Each number is 500 + 40 x the weight over its row's rms, rounded and kept within 0 to 999. Layers, rows and columns count from 0. Numbers have three digits each. The size before them is the row's rms in percent of the matrix's.

# layer 2 MLP up, 384x96, rms 0.0646, rows 312-383, columns 0-95
066:496545492496494425540521514514534440479542504450442537471472480485545501502509459516522482509437492514530569522556437548380448499515627551494502504451544476528522503538513546502491443467435534460474433488504481461504490462559433418529506472543511451480507449496507566478560503542477470520
084:522463537495391579471465490514545475525564542477546531485438544458472494478456507534540461499475350475556458525490466455528561485541503473493529473487560465535569488501473512479533575482508579533557436482556490516472530501452487462512478529526444473543517527562518494537469519502502525522
089:486498481511477548492495465505548544473497433455518491475484563485445395451541453449522562466493441501477529514515474397470469443452476519521530488504539460542510509482497491524501507499509485497481462541471519524490501491436454451514504561504507547496487477595517670424495520517562491472
102:487473542504524468551521491536502496511478535414506473524509536537542525557507523509478549455470507442490488527538505526517487462586478471445418517473454513487613521423513508449503450524469503587541529622512573467493546477532499459528446458512523433509473523509565474530523545554530518543
096:506525504437500405526521538591565509515488470446466462532513495528502539478488489568436455527479419567476523505441495477501500493460548482494548510514531477536508530545464501451558485530475487523660489476474554548490520447515499463568531500503495440476460513501439464473590500496501514477
094:518542552521484552531486539477584419512493503526537510462515552438490518524587494452487519509502489470544511454496545539525516448456517492516445513466500467495463565477480460487480507404525603520491532498466516517460475383501460484533470511534465384500508549478512510408522516515536550538
091:460456511494504507500548529493600492442514533480506506512583507525492506534528453443560476431536502499481482539518434451517497502531486559523462490490459463477445509535516460532538541479502559518496452496413444487456504559572475478503436522547372450504586561531504554438532505482509523484
112:492441507486495523585492521494516511485513471504522412519573408459522477366451481521521538521513474469421485522555497415459534482551537504492486464510479473478561530500534491489520550485501512544540518497414505514447516507518445461440521531499447465465572461476523499570576489511484437506
100:436498491517509514493512528536509458472448452502464478547489543428542476527507449584486457477446481400375497484458433469531512500522574455477528489486501503498472506548491557482523545514454496483445473492503459469566555516464544474458526518568457459456506476516413465451570515548505537536
100:442451498383563547493507514528443472509452439464482515561527515479462412533581504521501505525479411423499523519451431579472515521563486506476551531489506496448509527526485471508520523502502463530533518564540454526484536529500535475468404518522461439453449524509482567500508465531539487524
083:464521531542482553481513458493558396553526512512456498466519452469513523530447518430507558487463499478515462515488527440489467520442495595490448497476550546519463551477459477555510408430460467481487472448472528472452458537515422524476457549490486516427535529471479519446534544479476534589
105:527518587462537526560449523497464464508484506417522527492525529533500448498471451501535504398439467521477453499573507426481491511537488498489558472416453487462522518520542560535517520439459552522513444507510529511556484497510481466515408505486502503423481542591436463510545524537444550529
099:447518498468501508566452484526630487568553416461494536524543515574472499578490451518526493545522517539513528534469540567492520503462514490529519554451438441507516535490467598508484491464452556531589490494523526485464498457503482511553495492462501491519546457532470505428563458510525556524
079:516485499466480477565473559443537402451492519540535491461523515476466500553531480497456498465478510479478432504497459475474434461566474624548431473509499517459565488504410503485534438481521478422566442472490493444515474489518441549503483494543475483469538460495516483475469529478418512563
114:504549456470447511523479507485518492490598465421468533490495477495534508545511454542492582485532482500548475441521529464474530504500618547480461516398492504496500497481535493512588423481470461470504536525529500530453490520544474538488411494558406507505541476456543535446525478485476542573
086:525492493443438518489524508518527446446524460477449516475499475566457448501421442526533502494532418553502586459484489509458524484484572584501471473483541477542522553504555458505509516459487525538514473570506480461469557540459422530578514474496446515535468459519480466424476565549485560546
088:487514491497482539618494523468508463472507450496472492486472485462513474493508515509561482446537390515529459539471496487367488549514510554521560554464524498532491508456447470457511405514496498478502474505460453512523497523511409502529527545498516480542471431553502417516540495473567514584
126:479517475461493447479549475508528482445528554473518538426427492508483512467470410461490521505524499453589516495567505483469535433569531493457534565492503499496508538504428513547559512476445476474487492544519542452457516449442486489476449557573498410449540543472479555453492535559562494461
099:505539471437489571522543512531511461514528500510541449504549525575453451511501432456496500472535556481485410511455513459424501456522497514496544539506520426541393510465488486433486517483469481529547439588450534537529504568496445515500520496553509471507504516491469484376467476473522451507
110:531452488506471476497495505537514484550559518470444489489438450470509534498514423559543562502532480468526488460491475525392611467480556500488457537467517504468522488433530559535536461508434447505508521538507482572555495512538501505481466458537466513463598529534468504457592497526482527582
105:443554475406472502475581552514450454480591407471553519491520508539538490460472444544460498457541488450503527568502513426510531453507535584486523495500464488531465514481464437463511549534488501513522424531417559547505484540481497484584511535472474507553527493499490489510536542497516435488
054:439512480498451483512483489482536437508613488473472512512459456483479502515498451556560513549481525516402479477469543429476501499545582496487525476431440484444536562522505455399543497513387478509552466483470544472505576535501448487490508541508463440497538520458485522478503479452537479503
116:473424503474564505483589574546536517503509417515509451543443508433482468487471517509569475515425481461558510471448468493470559496489499530492501511485538389479491508515446460504546499486525467488523478558516577473469440507519484442414547516475546507490527489467471572442527521435440498498
098:485511578421523478482605561473489464516559541511475446449462482536599495557503509539467441499444492454485487458530506452526509500531541473538490465546522433391520448580552507494508496542492548490528556461448490478462549510560482495469533542521498506456550466488533480467538516559503477516
102:456507487472571467417508499539571469497596484513546541502492521565486494541465497423568487474474428520502533547519530500454460503516552509505475482502403468421550489499474426496516449509468506505513472538514498546532500534549494487528434503480434444509549558488519495383528484491544441487
092:457471509491511519424507529505477516471510444484520536471570484512472507511498480476530501491499421481558515488534455484513539475481519593446580553534450458480467538480532446528499594467489544554524473532527480475575523441494452504636486491476535543497536561544540587454551537465503501506
101:465454503477554458458460516503563537469572528483569432522448556462524486556547404482471478561459484490515488538452464514516561459513483526456473548464440474496524510595473578489504536527491502468519527588522453527492495478414482511545449478500408541507544467547539495521535492477492536502
080:519422510505478519450566548537539495513491514539448447491484514552495510416540417489501478460429467483555477462503426446484486470462462560541512503501500464495447540493498534553563466486480520524489443488486527531454483494478451467592443543556505459503541515572514528463592561481437501559
082:491509510462548497535524548542520470470517501509549394420529562507510495491493539438479463487455512518483448483526474473477516442487458544548504593541462512501492507515449513601454466531514562565564445519498488499537587532469534521507518467545542481453530557559499468420498550420477481482
085:392476515535475466570488526438478447452526441571539476436518487541470476488476491482480527456532549556485433528522479504414527449518487512474458512497511474520466519544465447595494509546454519498522539562421445544517515465493549501482544604480467516498478463436474541522550509511486531463
101:512435413518597451507536522548528470555591476424495509474539456489478480431535484460508506460474459460571506484562432419454549495491505576475532492515534454528444520510599565491492496513509500547479499503448512519501495430507493470564529460477516523466488531562492473441501517468503517478
097:498452445496538447517467508465575421520500474521432490487466537490501472503511435498491549489489512572457520421536497555443518521542579643538471480486492495519458520522510478517480545582475518548497540483500490533565524500472497509467531521491395515505524544515434483541539509457453560542
089:484528425516491537464554538470546423503486521531459507448492504542479499410439485504454538540453430530503558414496491564494555490516469542512554487523560493519459494473441573471502456512501533457540493566465440497491490459529404522446534482463523485505525478498523504443514538526524444601
096:441510515551483506457528524479544455514506531464569523478552531510512500511487492546430468488454474487538471452539556423488537514528559490509480439413491485471556488530442572527552409489437508483460536468467489593512441533547434560539520523539489487435492496484490481418541558503468509539
107:459468411469539462496591460612481498431601418486544458499554545522501479496494491490497539526568452522508445526492506576449518460516524503452547532473456520538548526500531556526512530541509468458481522579506487487441488545426457518563541538513464482501474497497464492453499531470475514499
095:530461431453463480510483571530472489530463463400469520470570526498499387428439535424483499523428512532487473482514526477437501515540477474525574500491472503509535532485543483467541429479494554511452463527535503523524516394494490473496505437471497533463486493570444443574487523474524499514
104:503496579503540430501503559546517430511425507534483506518550449545496442553448419557518544513470520470492496546480434466528482540457509551495505495466520472537454574518542476456481516454449467583546493503499536446487468495533453510492540526559513472495557401486439517453545505549427511520
116:543502495522532460558486488540514499513563495450504494494472499404481412475455516471524542394468503535507500458572541474463506490530492561501536459453481515504533588566541486507559521487373523554461486543537463529538521435478494440476486445497508497468482517593554517537500530482533493506
089:526527406480469534521561496523552502479528469504518477507507574578553499455489488480506452473522411562482516484420531534513576410478522550516507480477545478577548506561568502422546470460483510431517454566467535509508518472537507466542513553503501477529457538476551496479481533471467426509
102:400517511402477531489552491471558520490605448498455509525461554576505511476523498528477535528551498507529430523501492521570457486530512523447461536509487476457463600516463530532551523526508531497554479606467480411474530482534426484479464442527508516515501515548455508498511509473542510474
086:530537469467501554499467516401507463503440493451508461553510457478508502441510477438617530537508548516466524507491506505544550517423481526514461487499452497479499540583522468520542518525490573506457492495509510570527556440499495466476544556506523521510576557528531481421426547475581553501
097:462434578436465490437513484462545490422506510444497523494553463528494486448462471525528565511492522409549479509575510492422474526531557598503547519519491481484454507523483502506600534456466474524498490534419509574485476468497543455488511442494446532510508549486564540507461470505477556488
093:496460474514472488576504492550557471526507466521469543539462494557483476542535534500500522527545498461464510435525508522408542476546507533543467525383517460495439529539551475508521463547479491452493576567514459491514515509509533466513511454563438407524554447552438491541517525430483434544
110:490477498528504482513577529414500497496512407508521435508609412532507499581452503435523541552492510493487498471529518533537532419459491481488467482507471471483525579582519516550497454512418518502488545564499444486500518490481520478451508533593446432512529522472533518448468523479494534518
097:488515509427451449487507521488508491454540476576539534489498485515467453454463456490511538519534453479473517542533548472409630388520540524424455567506539496520461551500477490461555519430491481475518484560496508537547523456467447510493499546526508502508466435533475524583544453532503509489
099:470508547514475493477508544522515453573551517532491401491530519482505491517474457456473564497505455477523532447491491382460573490466594606560514501448516485528433511464553554486527415479504469527470509482491512498540510454481496515505495544595526466489540506508564463511511507547444490554
091:495532549485464529440490482481505401460536511504504523558514531425500489448475495539498545496461509423518479504576505526463524496483594583507520456435565471434604570524447522460494439478488494508493478547487468519566472538537551475532484420488485472430482500486488525478478576480504509524
114:493474527473582444592494433449525497545522460464509470470464472488509480515500516512515472452479485476437501456614447438462499469499521492449568569493573443483495502574511491423508550545508575544510492500483480492439499472539461440461491529499497482538562547499512416502512460494508431476
102:499444504435595504500482488530549475520545534418505461542545481512510493484500469531516499530426538558422550500458473455492494540550536523518485497511430481431513486488542478532590480509429496532495537500460588479476611524540515505484409429497474537500458442481503545478524483539535472505
107:509464581533519490497510544443480407488492490483534414486586499525537496559485513491510525473527535489444481510598466463424457442464510516484466480504603514493482601518448481498473464519482469498482548536447519554499453548521472526529519445564547514543498575501486528491530485528435559503
082:514543561449500450501511472515573417457460522561564471507437550497510513438418533473516521482538486463446499515560513599530558499528509544538459489520530465477566520487497464523555470480412492491489551569474518506484485483522430528539438522551509498456541534450480457486469531450461463558
096:464558526511499466451501484514554452473506492617492535512474525464522415526482463542486571495511488544561455488484487544505457480448523457448463520496473484500556555412477502501516489434478529458516489540527495524501418433437425540567494513532425528514535472498478509453563519471440575515
107:473493384450441472509513485524541476572548520481554491486431468509504408470501530529512509485513459580495483504581513521437480471487586514546576488511519474506458533557558490544518520500466552561462481485461516549502484443555501479555529483492523484479492439505482506536555574462519583537
085:529497440485462466552490458515496514518539430510543554478456534572487500424413493476448443482540419556538498516515444489473507450564483449489502529476467470511479462531503523495495493492503520529528502574515490500442589523454507427487486455533499414550407535569524503532511477554565453509
126:504446555460492439486493525450533483520542464513502478479545429463521442489427505464522560457531523496427456435561493572546537496476489532493492520496502478517470585519486519543582491503436574514532493480426444460446548461536543471586495490551474504457526466477529437510442450481551531499
097:471474436505429486543532464470478448490600477490498495451537515459499444485396502474532529482522474441553527439508563481438476510513570493497513534400518492507416506515548463460525459512494501411525543494491544459506522517453543429495420553513499506521463497481475486537417462495454488494
098:501490446521467488481492518525479474505540425444577478526553459489459430459524525477517556528496497412547455498464479506477449453575532492457552531475483528515529573435461509528472384429519519516480464477494505468480540476464525443538536500526519404547451450535486562465460479555501507471
092:458533518572503506513491471495572482520484559464568441496522464460594527541589499491467488488462509465503469473484535472534467527525529503531530517509425405384493483539484492458485513526490476454500580498547487571551510525543558417550503506527493496501567447527532540543493518460539493561
111:519517509514523515455545483537532522496584535546543468460514492564502489531454437462501550528528479566552513524468522494467513398478547490450560517473446451506456547504382459514586491515406520491433464531511469476507509511493516506528467545509509463480534540601517541492572468505490460466
105:496484475483528439459554530545588499533521422499473500503465549457493481551493496444593493539419499525456470462497520472494549483417540482557537542469464465471533517548383480533496549516493525525514543572525542497503448512473484495462539587499531513481549524511547565444504476462455452484
094:480493524525457540455532530486516518466478512512476483518516468511527511513520500497578540463535432482536522525540523479546511478511567568487455478419472512461506549517508481549509556499347500534494498522525521456513537468508445538452452483586486507452640462502438451509498470462447483551
102:541508549379538454546506479486486480520541515517517445506464506497465448449523430551523493457559518507529458495508503490431522466563538462470547512481497482508517493558431508569628442500412487462483475448510463518458441510485545496518503544565508419478491538493457526429493484522511500473
101:443484489491591431470489466480610525526528494482472470472503501509523482467558479539493547505489486478538446487529515512427498533533496514500516457446497491507552481549415487501477483495497490488442523479445542471474522451489546444495451533471389409472536517441487499557395532449571541507
107:506531508506501474539512519524490446537524499500533512475427535482467513599584456527474454536536487530540471533546515531457467509475517551533469534515524442526572492489487493462519418470470531506472497493524490435502469508577414474496486523620457444447524475483463567436596500465465502559
099:432497506498515503491454472546532503455457427427456450530503447432455522492490472401542490557456475454494419515502513471503511515520547522471517488533539488446482520544478559429622549535515551512514465494492532512496513474523446447481483518533434545404537533582495501454519489487514484527
099:516504465499514528533555478516484464504491486527517516483530443580493486533499486508486462480506463494569485454615463504501546385510497511476445491495508525496488484475510531471474464472514515476543459555435523511517477481535417516478562551505389525504462478586524495391545578524468467571
119:536515487495487486491496561496485437513602528504506529459455457515505472511477499515448529402430459452569484537492519506506548418554537486413549461516483459500538530473465463547547471493451535500486457505442487495447515414458484530522488479543515443383558538517485487507451459553494529474
078:517466412486511517527508496460544511492563475470461492486473503576573470485545463454559514518496503529441432517549483522490473477537461518425513584530460493480518503530468539508468435496492524471471547496451538493534523496491469382499524509530465493478522555481556454515549593482565601560
095:464455538457561437514502500443520469540524444425567422518489427516479470518514511555493512555491543497531561472482456507538528506456499470459528455490435494517493508510544467609472496524489481532482481530502539516438546578452502481469510499601529425451474540454490499506562491448551453547
116:449430455453502511545540591476504429456416483471459471558461486511500460557449440579484410513489498497506493501529520529449541483554573559527499489482519456510530490484513504515515490467524496421509521486532462493510504477528445504471514492540540499420557437545400520512557523456465557516
102:451450511516582425498519549543493428587500497504487543522513476524545459463409469523554551511495458528431522486488549494510517465480501493468442523464462531464500507519461520546514521468512496516508504462513588502441502459551396499574505565494563493472466457503499526488596504479408474498
104:489447434405542431489484527533526504468534399537487500557460451538500519527471477429555490560470447502432498546459461490431450474456549543479504555494476496532512505521461441471512498543498454498484569506486539520502438514499406494478489550530447469487470526508480547425516540423471521477
# layer 2 MLP down (transposed), 384x96, rms 0.0651, rows 312-383, columns 0-95
064:569446580497506526553496462489488452509508504489539471481508486501565501510486443523501542522580496482506504431512477591519519478543465516437589519544511495463592509505482482509477559504482552542491537481530488525566378452448541528540466547568471565469509541523536489533438449517484464489
081:502524490501472549574452493510438515455512499464527437537581460452526450510442482542507528529543542481470557479530586491446550526516520492470460476527511587522499524502489466549446430529555495507494502478460545406456469553568508539505558552472523433441525508521476446519582485494524543477
095:447500480456527496512475529476463505481511564525474513413496499510545487503477451559532461557487554508474480468527532479526521452527436481533467496417442549523481489588510499523450508529555552469591578554449505444512552513500510513584526460501552491555465430468462491557530489531427501570
099:548516427514478534527531552484440574495480516520449589459480478512509578546543475515472517514512486536539414555571493463507542463522455488445505475550578497461439504586443486427416477509513520511455503514504504479557464518514465534522526531528460546524444504516487520541480509582447524459
096:492515518531462505517470394466466491590453554515529548546481485557467524553441444468501483509575448480538537569500510481560442515492503470478474550555480523505435498518572563514528592488536502474499515557530516435564455547506530537488550501435505476529518493464524491579480523440461525498
097:489476478515443508498504445504493528457511541544441491520512512509464478515497468476516572496493501442439500512481466498462468522517404432583480456493535513487466542509533497479594459472535452544466481395608557441507556513488524578512603439450485500460489525531533454517517505519491541475
093:434524479515517475489517537535591544495497511524489564509532454518557576444468548471519539477450565472460480447574480528511450507468491522601539466474527410492489552511478454503537478571548438423469506481440556492485460494488482510533506491487521458481557486512466488516497411482516516587
116:437499457457562501472551536487458588508450474512527507511527512472441492526429480515467447493518530532488468552561510479489448528518540525507568428479485498490521461548497546508381495443554509438478520435460498514544459515514503535499580485465531448531476512541495456479460453475508502374
104:573450573513525458577486473453475478523473486499492532460523530518539552494516544469475483495490448556544463497500504565518493567512498478544382492509447603502480403545536461525461539478480518511489513484444531520508525494530468420572502534446455494549535506534494550562505493454489523577
097:528521506547511481451521457556436471510451465533524492492557541505387461518468513459447487591480509483482559514427523499549420586475526515483478463556478441463506576521510538519474511537541507490431464427508494533534502539494445519460552479557438508466541505496515483482431431514531538496
088:422520555557414510511515443499529494525496514527519463474556480476594497444542432468521582518501532512499499504492510482529533532431493551523507450525549476473464511475485585568491503433463496490453477470549518512538451508488536551590467497575511571468487522450527521492553490442457579485
108:476464538557548492537508545524498600586513449557481520486508549466475427460511452447533505493541502505454487524474573462495532501479456498476516498480545545509531515424511454435522454496491490491467448564527456522434478545525527460525575540403509453463504527502491516475541413556528525436
101:476492492569508484505509438546490494497431462426475484514547498455472494551493526547516469520512522512466585496427478509463484528578515507525546476514528514542420519485578512547524548516539548518533513474546428548479508460515616484434536570489557454506572581501495546490476473518511455554
084:528559472460518538537480483475549434468533495570461487547505513491526618542565513539504507511464555503501471487538540463448570462460477541568484473454508541458508557471504528542513508450531433459572484446537544515493455466529497501512467510560547484462539486508479492479538515475372572487
107:529528552450506498480557393498461491503437495414476467488455487462543516502536542469506488508529460507564474495488509547451484566451598543555563452504556498473475508478424574462534530465525519421461519487489505480489453445583534518501535477525527487506493452530505452472492476498461564581
094:526486507554455532463528509425440540511475391510481483448436504490476583540420498540511485531443411534574514420505496485465487508497537454451497546519500445506478434532531581441487527540479522428492475520495526535480483516539559479517526512566482486432445465526496495514511482467466440481
088:547501521493524511509536468467523613503479583504510553482460510502479459479504547473498548519540508522485487474471529563517473520451503487532457546486467439525563471542441517539507469504583494612516538522508532556454467513507543502441504496497442497605399455487465498572471478462445487445
111:503484588509513460437487421560463462526476528536513502496546466539483459509549450431464503526536534481551536508456550505456495483530519550472526452505543570560536496424482511523485553514482479527544461533541562449445475482537507551488502403481465441527543466508482469592481588504494550535
097:471487527526524523523560468445485539488488467456446450535525433493373488489442551515497474519494563492485448510528472478495492591431369537518580526600522495551518455510507522530492524511566470548501519477476440517468490542455489523474501488504525499481464482483494488514549505487459548423
113:496512524415494531412558522437458582494455507498509536451476477503539535454529454425496527495563459466561496473484553415452528535414535499492538528542517462548505529485479506484543443474519494399510543406438504476534517479514513402515499495474482488510424496513532488497516517480520519535
107:530513506524482493574528488429452504511522476488575503501511460526422517495527504501493467440477447531505581570515575517504453532537444520468527525542471515537497486487507470438564516580483517416488558503551487553505487462509487416493541500490541557481527552518515562576456501426506511399
055:513585481550486456547465497579511559559530467532447451452500414592481528439486476484476509510485576537522509481485464488445478502606483457496484544544468577434527521481515465534508485512471550493453549503518496508467445512500487499512467455489530449448469607553466503516523478546469465486
115:559505471541517442502517517506428534508567486511467528481507500449550438522452508525484548502438505461460474502439500457508530452548541510395454512616485463511562566490425461442524510481492485473460536539546512459480476520506486472536555466495507529464528504404481528470560454457446460451
101:487457468503453511560516496526420515516531483526510495546544474496454433505517415473501531459549497508507555439486500553462379521541461479495484468423511556570547417508512528475497515491539527542445493510540415501522516458461529447549476502509483488459511428535572521476519416447518537510
108:429466593525565515469559489538520527535554526472524475553502493466448484584479506503559515521537549550413538456515485489454523448509487467555522465510502491519512512465536523510527504469481483491500490490461474428542480556507571361432451435436511467482531499572522513499504495519490436503
092:424460451518416587483594480449468436503451432509529531473508495441518562494475510547494502474451451563513548537470511502513486544495524537493486527468553526497477490500410545520514519564502514414467544547518567449446478502480460525435506517503516520530469472569433521504420501503474504508
101:464505489475512447514489496417500463527461480531526549510522457501526423451471485487492430527579533541475414486506444525460489548534447541493532422500496518509467486526513455456493494453483488506511413501521554542548489566536508532576527526445563450507441431404558517516493581503521474485
088:573484502515526527544502494483502517463477557445520471547536441516578662489513550479501484470522541446449475473511488467509458554461393510497533486538532447504485496405511529487510500486570504489464473434527477520498473600515502506488492421476494472509509564518575462487509496482513521510
085:524522483515544427466415522509531545532478570483431555527508511536455493503564569481534506563467541471495495525500520547484513523539455528452503464482571429466468479537433472464507532506501424453504540571459511475560453500503455565520474527505549416471499472452469528506510480566400474516
085:539536438477509571444474435453527485489474476484457532453529537561433483482493481472494535426588555501447544558464538502495411448505422524491484463551459498549522459442470461519478490470483500435486567501434516531515454496518556509500428484408456468558492473477476492503523558486497482496
096:541498522504516501508458474420485566506530535454540579428456463477510474500519548518545488468520531515487467502468532489469533441434488527531591542460557497503563497536546463550462591460517471558435566459480457499494467517450512498484417524484495542492498524554541470556578453442524463465
104:496481485568520460488543455521498482517507507518476455525465448538490499457527482553506491519447541526498598481550529454466501479453515571458585547530453435499477461512488532498484422484575532514517507490476529513412495436493545547494516557527534498485389519420471527583493557447509550476
086:533507461436498486522565468505465452533461532557534556508511537599540492495511488537502534540503566538542532502531520574514592495508487442536471499526476532542555520456491434541548565486494589565567492485411561510535488522440489537504553516528523488543481461541464458532480517542478441524
102:497477563546449513553504474524502437478450539529550490517492455438473502542486446512465506482457466464507490561500507455429438538505542507527493467450503469462483572444436540509503454536573401525512524494514499494494453452502441516550451496512607556521504420528574484533517433551475492478
100:486495532477531489518458431437538503519448501522581524514494438528474492488481509485515498467590578533539504526513530501522514514532503447448522507557468508494516530495553576506515478507481507463477525535460477516542498524554507579553525530511501495448501528462471535436461499366485370408
091:538494530562507439516499527534459524496578415481445493450509499482478415464521508549564484490525469543417457491502476558527490459537451533583497524505483559520590488493552501459510525482493514454481553513570511493469482551520525480507439449475544558489458530588506492444529476431488535568
108:445534540477536577474474502486549577552448486559478518480583491510527547408526494490505509487460501452522451478525548503517508578496571479449495504584492405531467505503524520494524508464509530522453487554490458499510392586552516558462420523522475471543532537553524483491502459509514505501
109:488490585479570498597574570538487538523462554453524542475524444516445484487508501544445505488533488479470476475438539497513483564546466517445492465511497580522471518501513514383489562476508484501557454523547478481551494538480481484473459462451464466561519486513528529568537591529518470539
091:496530559522558538518508498487471407529443420496477546534575494534540438486576498532495527525550468520555488447519546527358475549515513518451458486543488512541528546568472534530562487515539463452516524456540499504526460525515465565519553474503553483533468494460476538523536479518430488524
101:495563455412506455487531461531463560534485518523477471487534523496366478500485539440531462530534562496545531526460524467456515496442385492525534481506495465527514517505518403478452498451454501519496457512518490565501508575546563431540518526497459531478527487447494463469457493516515568543
092:534576522582474491428521505486471493559466487491468409491576383480499420485490463433468507530523563457456509527531494474511521540493482536527436503411537475497565575545504495530491498592519516526547499505480481566509506510494484501494539467591454472547499521499449535519466532489490515488
094:559459568489447464478432447472498589497485548506502527559554462512521523522425479527472498540523553471573497514508488499493462540486598543522531493597516535452543484453513568479514476509508434489555488499485519580550531480531542496504498474517483588624485489473508534488483462509475499478
094:544491542513457515490523501451544471550491500440466527414491466502527532524534499418505466507486512496471527473451478501407527542504509598597531478445457578470582476514536448495510482513537470471503539508534540510514524452489469513432556541500517428579532447453467517540447545489464440523
113:501529520500492508473546416545446508528450453529620514503467515503501474505504491600498515515513475576472539486482565498523533580472491460527459407465473481489508477553535585507458493515459476498504449553524528522547520470526485468485438440542502497529521526440496509595490500489582517578
093:530435507492582500475498537419503496501442550500540534550475524520479497501525528540477435510486424478507461419483508456483542451524450504455463528489466511557591439469519571515492465444501551436480490515472511585463447526466494510433513508503490531582571580498530489492496498501569454455
098:450496569530436481538483513464489479506512532473457534399536569492550558546512587456494444519522418556532396469456441494531476520465524466492461488476502532494454492473509452456491465450448536454476487434533550549544460518560525487522519533474464510550463593458520523535477520492490484500
098:564517508446555498516481504542522473487453488541540482506506501432513471508432481557341517445516562496468444459482530515435511417477501460470499476503465518516534538486491578509514502533595408569545527498528548448514466542516492549528474513535534531497482524494470519527561480478502475452
111:546541612480569509484515463428474373462524496468517466534506502517536492482450486502439483510459535432540507435525498494465475421473516506546515480467493549471502508408480461491474523454515488456510451483487523482550479492466475545461511616527536486528503567494469516414468501478445523517
101:530543449574457497460527492525400454543461503498467435490538519585406556489501486418485516481473482429530496553546559528541485467551501533450534533523573494467507521500476471451496542500481483452524520442478447502513501498470457519545506420515491471431457453575505505493470451465517493435
107:417556459550541474501468409536540533530529545534486508530569453500509469528506404499527495544481506522570453488433539470559533455447485512418472522503450502466483450486436484490523565493477457438465563493551557468496553497484484464494477478453470498519423521527529584467498531486447489473
086:512434450474498509600469491461524491489497488514499500499498484552544558513560507498543536429502490561464473503476488555572492506505453465498524463471463623553509461475542383513505554472432485419482555504460458512553462489515532460471561529516595505516488541465472528470452479493521525495
100:514508545428526569510494522506489542540500475389544476488531518400555483522400503507498445414528481513443518500474539500490471528575515575517487470463450449493499464544484501460457547503491509552487535521521499535510548543462580547472491496545505571477537547472519486589514482484474430511
107:554512517525486509494496485512491473479463443493512483458500533470481520500561509512550433509515415531541505418513544513461475563451536476503447437548452552560397452563536508506450439480490532456432463509532464586489599490478539483507542457450406491481495513491461501518491463489488535558
088:457502550553530511486489490494547503488460520458501402499588478440449409539500484470492543536455585480471490474479575503468501561470456564453442492530508466511478524545491521550492525431454502497545499459553534465562482495529506564518484535531515504474596531505503540490499481445460601535
131:515402503451525533507547459489486463491502551479514527374446515437543566503485504485569515476506473535517461477528454481441533512419451557522455486492507433473544463485559451518455517432526487405518501474510418488505506523552516469435446459517480501542434505531508480528472482451485461517
098:420532612511447539485520511458531479434435466507485578462476456476502555525573505495521459513545531536510490490460543424533580537534563530546468430579517514503495523482477522565525473561467501533565448549482509546462486512526553485471526456476480525513529511497512513406513484478538490538
096:496454517464455453517514480495504555446477471522471418505527481525424478496503494506496581538552541492527542481488508593588494512507419563521471490512513567501506389501580500520543518472479556501473504463442420520534506509510504459516466484483494475531486503491480489495457388413491553545
093:554438453511502508527588487512442509513498482529485508507437526548462460459471461471454566500523448587518569504568538536492563404461477475526489479492494521548482517551503516464564516454469574555538449468499537536525480495466471565516524490505576477484417498517489526393464486512506502454
108:487531428465546536496543477545506568497496560531513534451482551443460595469459529542513472502495428574545410552515569490500542535543494467439504405556473491485439501526513502468541488480486531464471532547483498536509523528486563496493484535500497559476492536532502436537480423527471516413
108:532518524409464559499551568487411515489488524462493480543485526472464492471513504505468544518521446443452482484478587568539498466510502478489545438584463546522549470505521410528574490508501492452487552505564481500475513483466500459438478488514483573510488482540553553552482447402525486456
094:485575449540472458487511469499464422486444549515500537470473513467502538450514522541545487511451507529441518517484433530547504567551452470552553496542505536587463500450508415484512593522453572469526434521502448522512557478464518454540474477482490578514515432460519573501460509480537524530
104:480527472489459502547465419493538488483495491530559453432438513467460582496433460512496495491401500526546534451555471441424511500450478501524509531539498504501431512511546533566447486442568527487503435505482489434467458533479461457505526475445527457515476450531414430484493490429519485514
105:461482454469446531555554520468459533563510552540488531463492515482468497524495536478487524467487544567456577494466473461490480531437460508503546481475501461483504484471539438483514591405607495440434487496515475566486563526468500516452474509412432477510517499479517579564485524493503455553
109:578504483483571526580528475524494463480533483548507499496568480524473464459518465464521479507541534408510488500484504505497462497554511534526472501502488490521542543545472611480541532444490510509463471470474530443498518451532445529494512444561493527588545460486578485593509540597410482492
100:493505518538516463525508551504498485522419497545530460434503487504514532443440475460420538483427554466459526474462553473558536541530513498510515497519499421483508394565492483489426536520550509475570495452479451487543491534465540493448566495456554495527532449518385508478522457556511473519
099:502537433455433501449567479531498439508423525549510497471521489509498502447540444522472556524448526508511584481531418520518593488560482428504487497592554467500530493490535532514552522450492504501530462466464502524548493496480480472539575496464524549590460460512574522520548470486459461468
117:533477460497478497495428569526508484520537578560552493494471483487516483499449521515507480446536534531469432452481482448543536454566552492430530399546474514493493513522439501529523485451460421493499469492483487541514463532427435454473540548457437501482464517400504557570496503476444485457
084:525554529493539510553464478458504544514474521534400555540440518531601432516536486517496491578539449537470478586500488512516480471464444469490515478527483532468491535477509542513440509569550460508501533477543453444486447507491526453465543417502460594477490510489495457564450560548509461488
092:527467457504451466415408464467494521532452409515532538537510492513430501482543463518506498519456512485545563547459490448526481550549453518512543504519559532502529443475536467563465441537506523525491474493540516584550504566510560562484543479491434533428581455480545503465490503462541475471
111:513567549487478510491495479410454532488524546430486478481529439498486512498572522485478459541464485451457435528515459535503565510534509518534499455559455484475541468510520616496443472499548464463516493524538462498497518492564568463496584489521431531460510478470539577542568442574500486454
106:457485530531519500486463463491485555534543480531503556557561499556530492536525446553497536515425446439540513499446468450589574587489495507414531512602530524563483443451460482543510488504501496470466495488521492484492404502479502447500465507521494519479520464557419511539463485504555547464
105:589494459512444528572533505526495540556543550540491498538524476482430518459473513516430438432490464521525462538474532483522563509523472567469500491565486440478550475504496479464474534518560505504483452438516532494534422539476545485492577519420543558412530503512544548560536559510517485522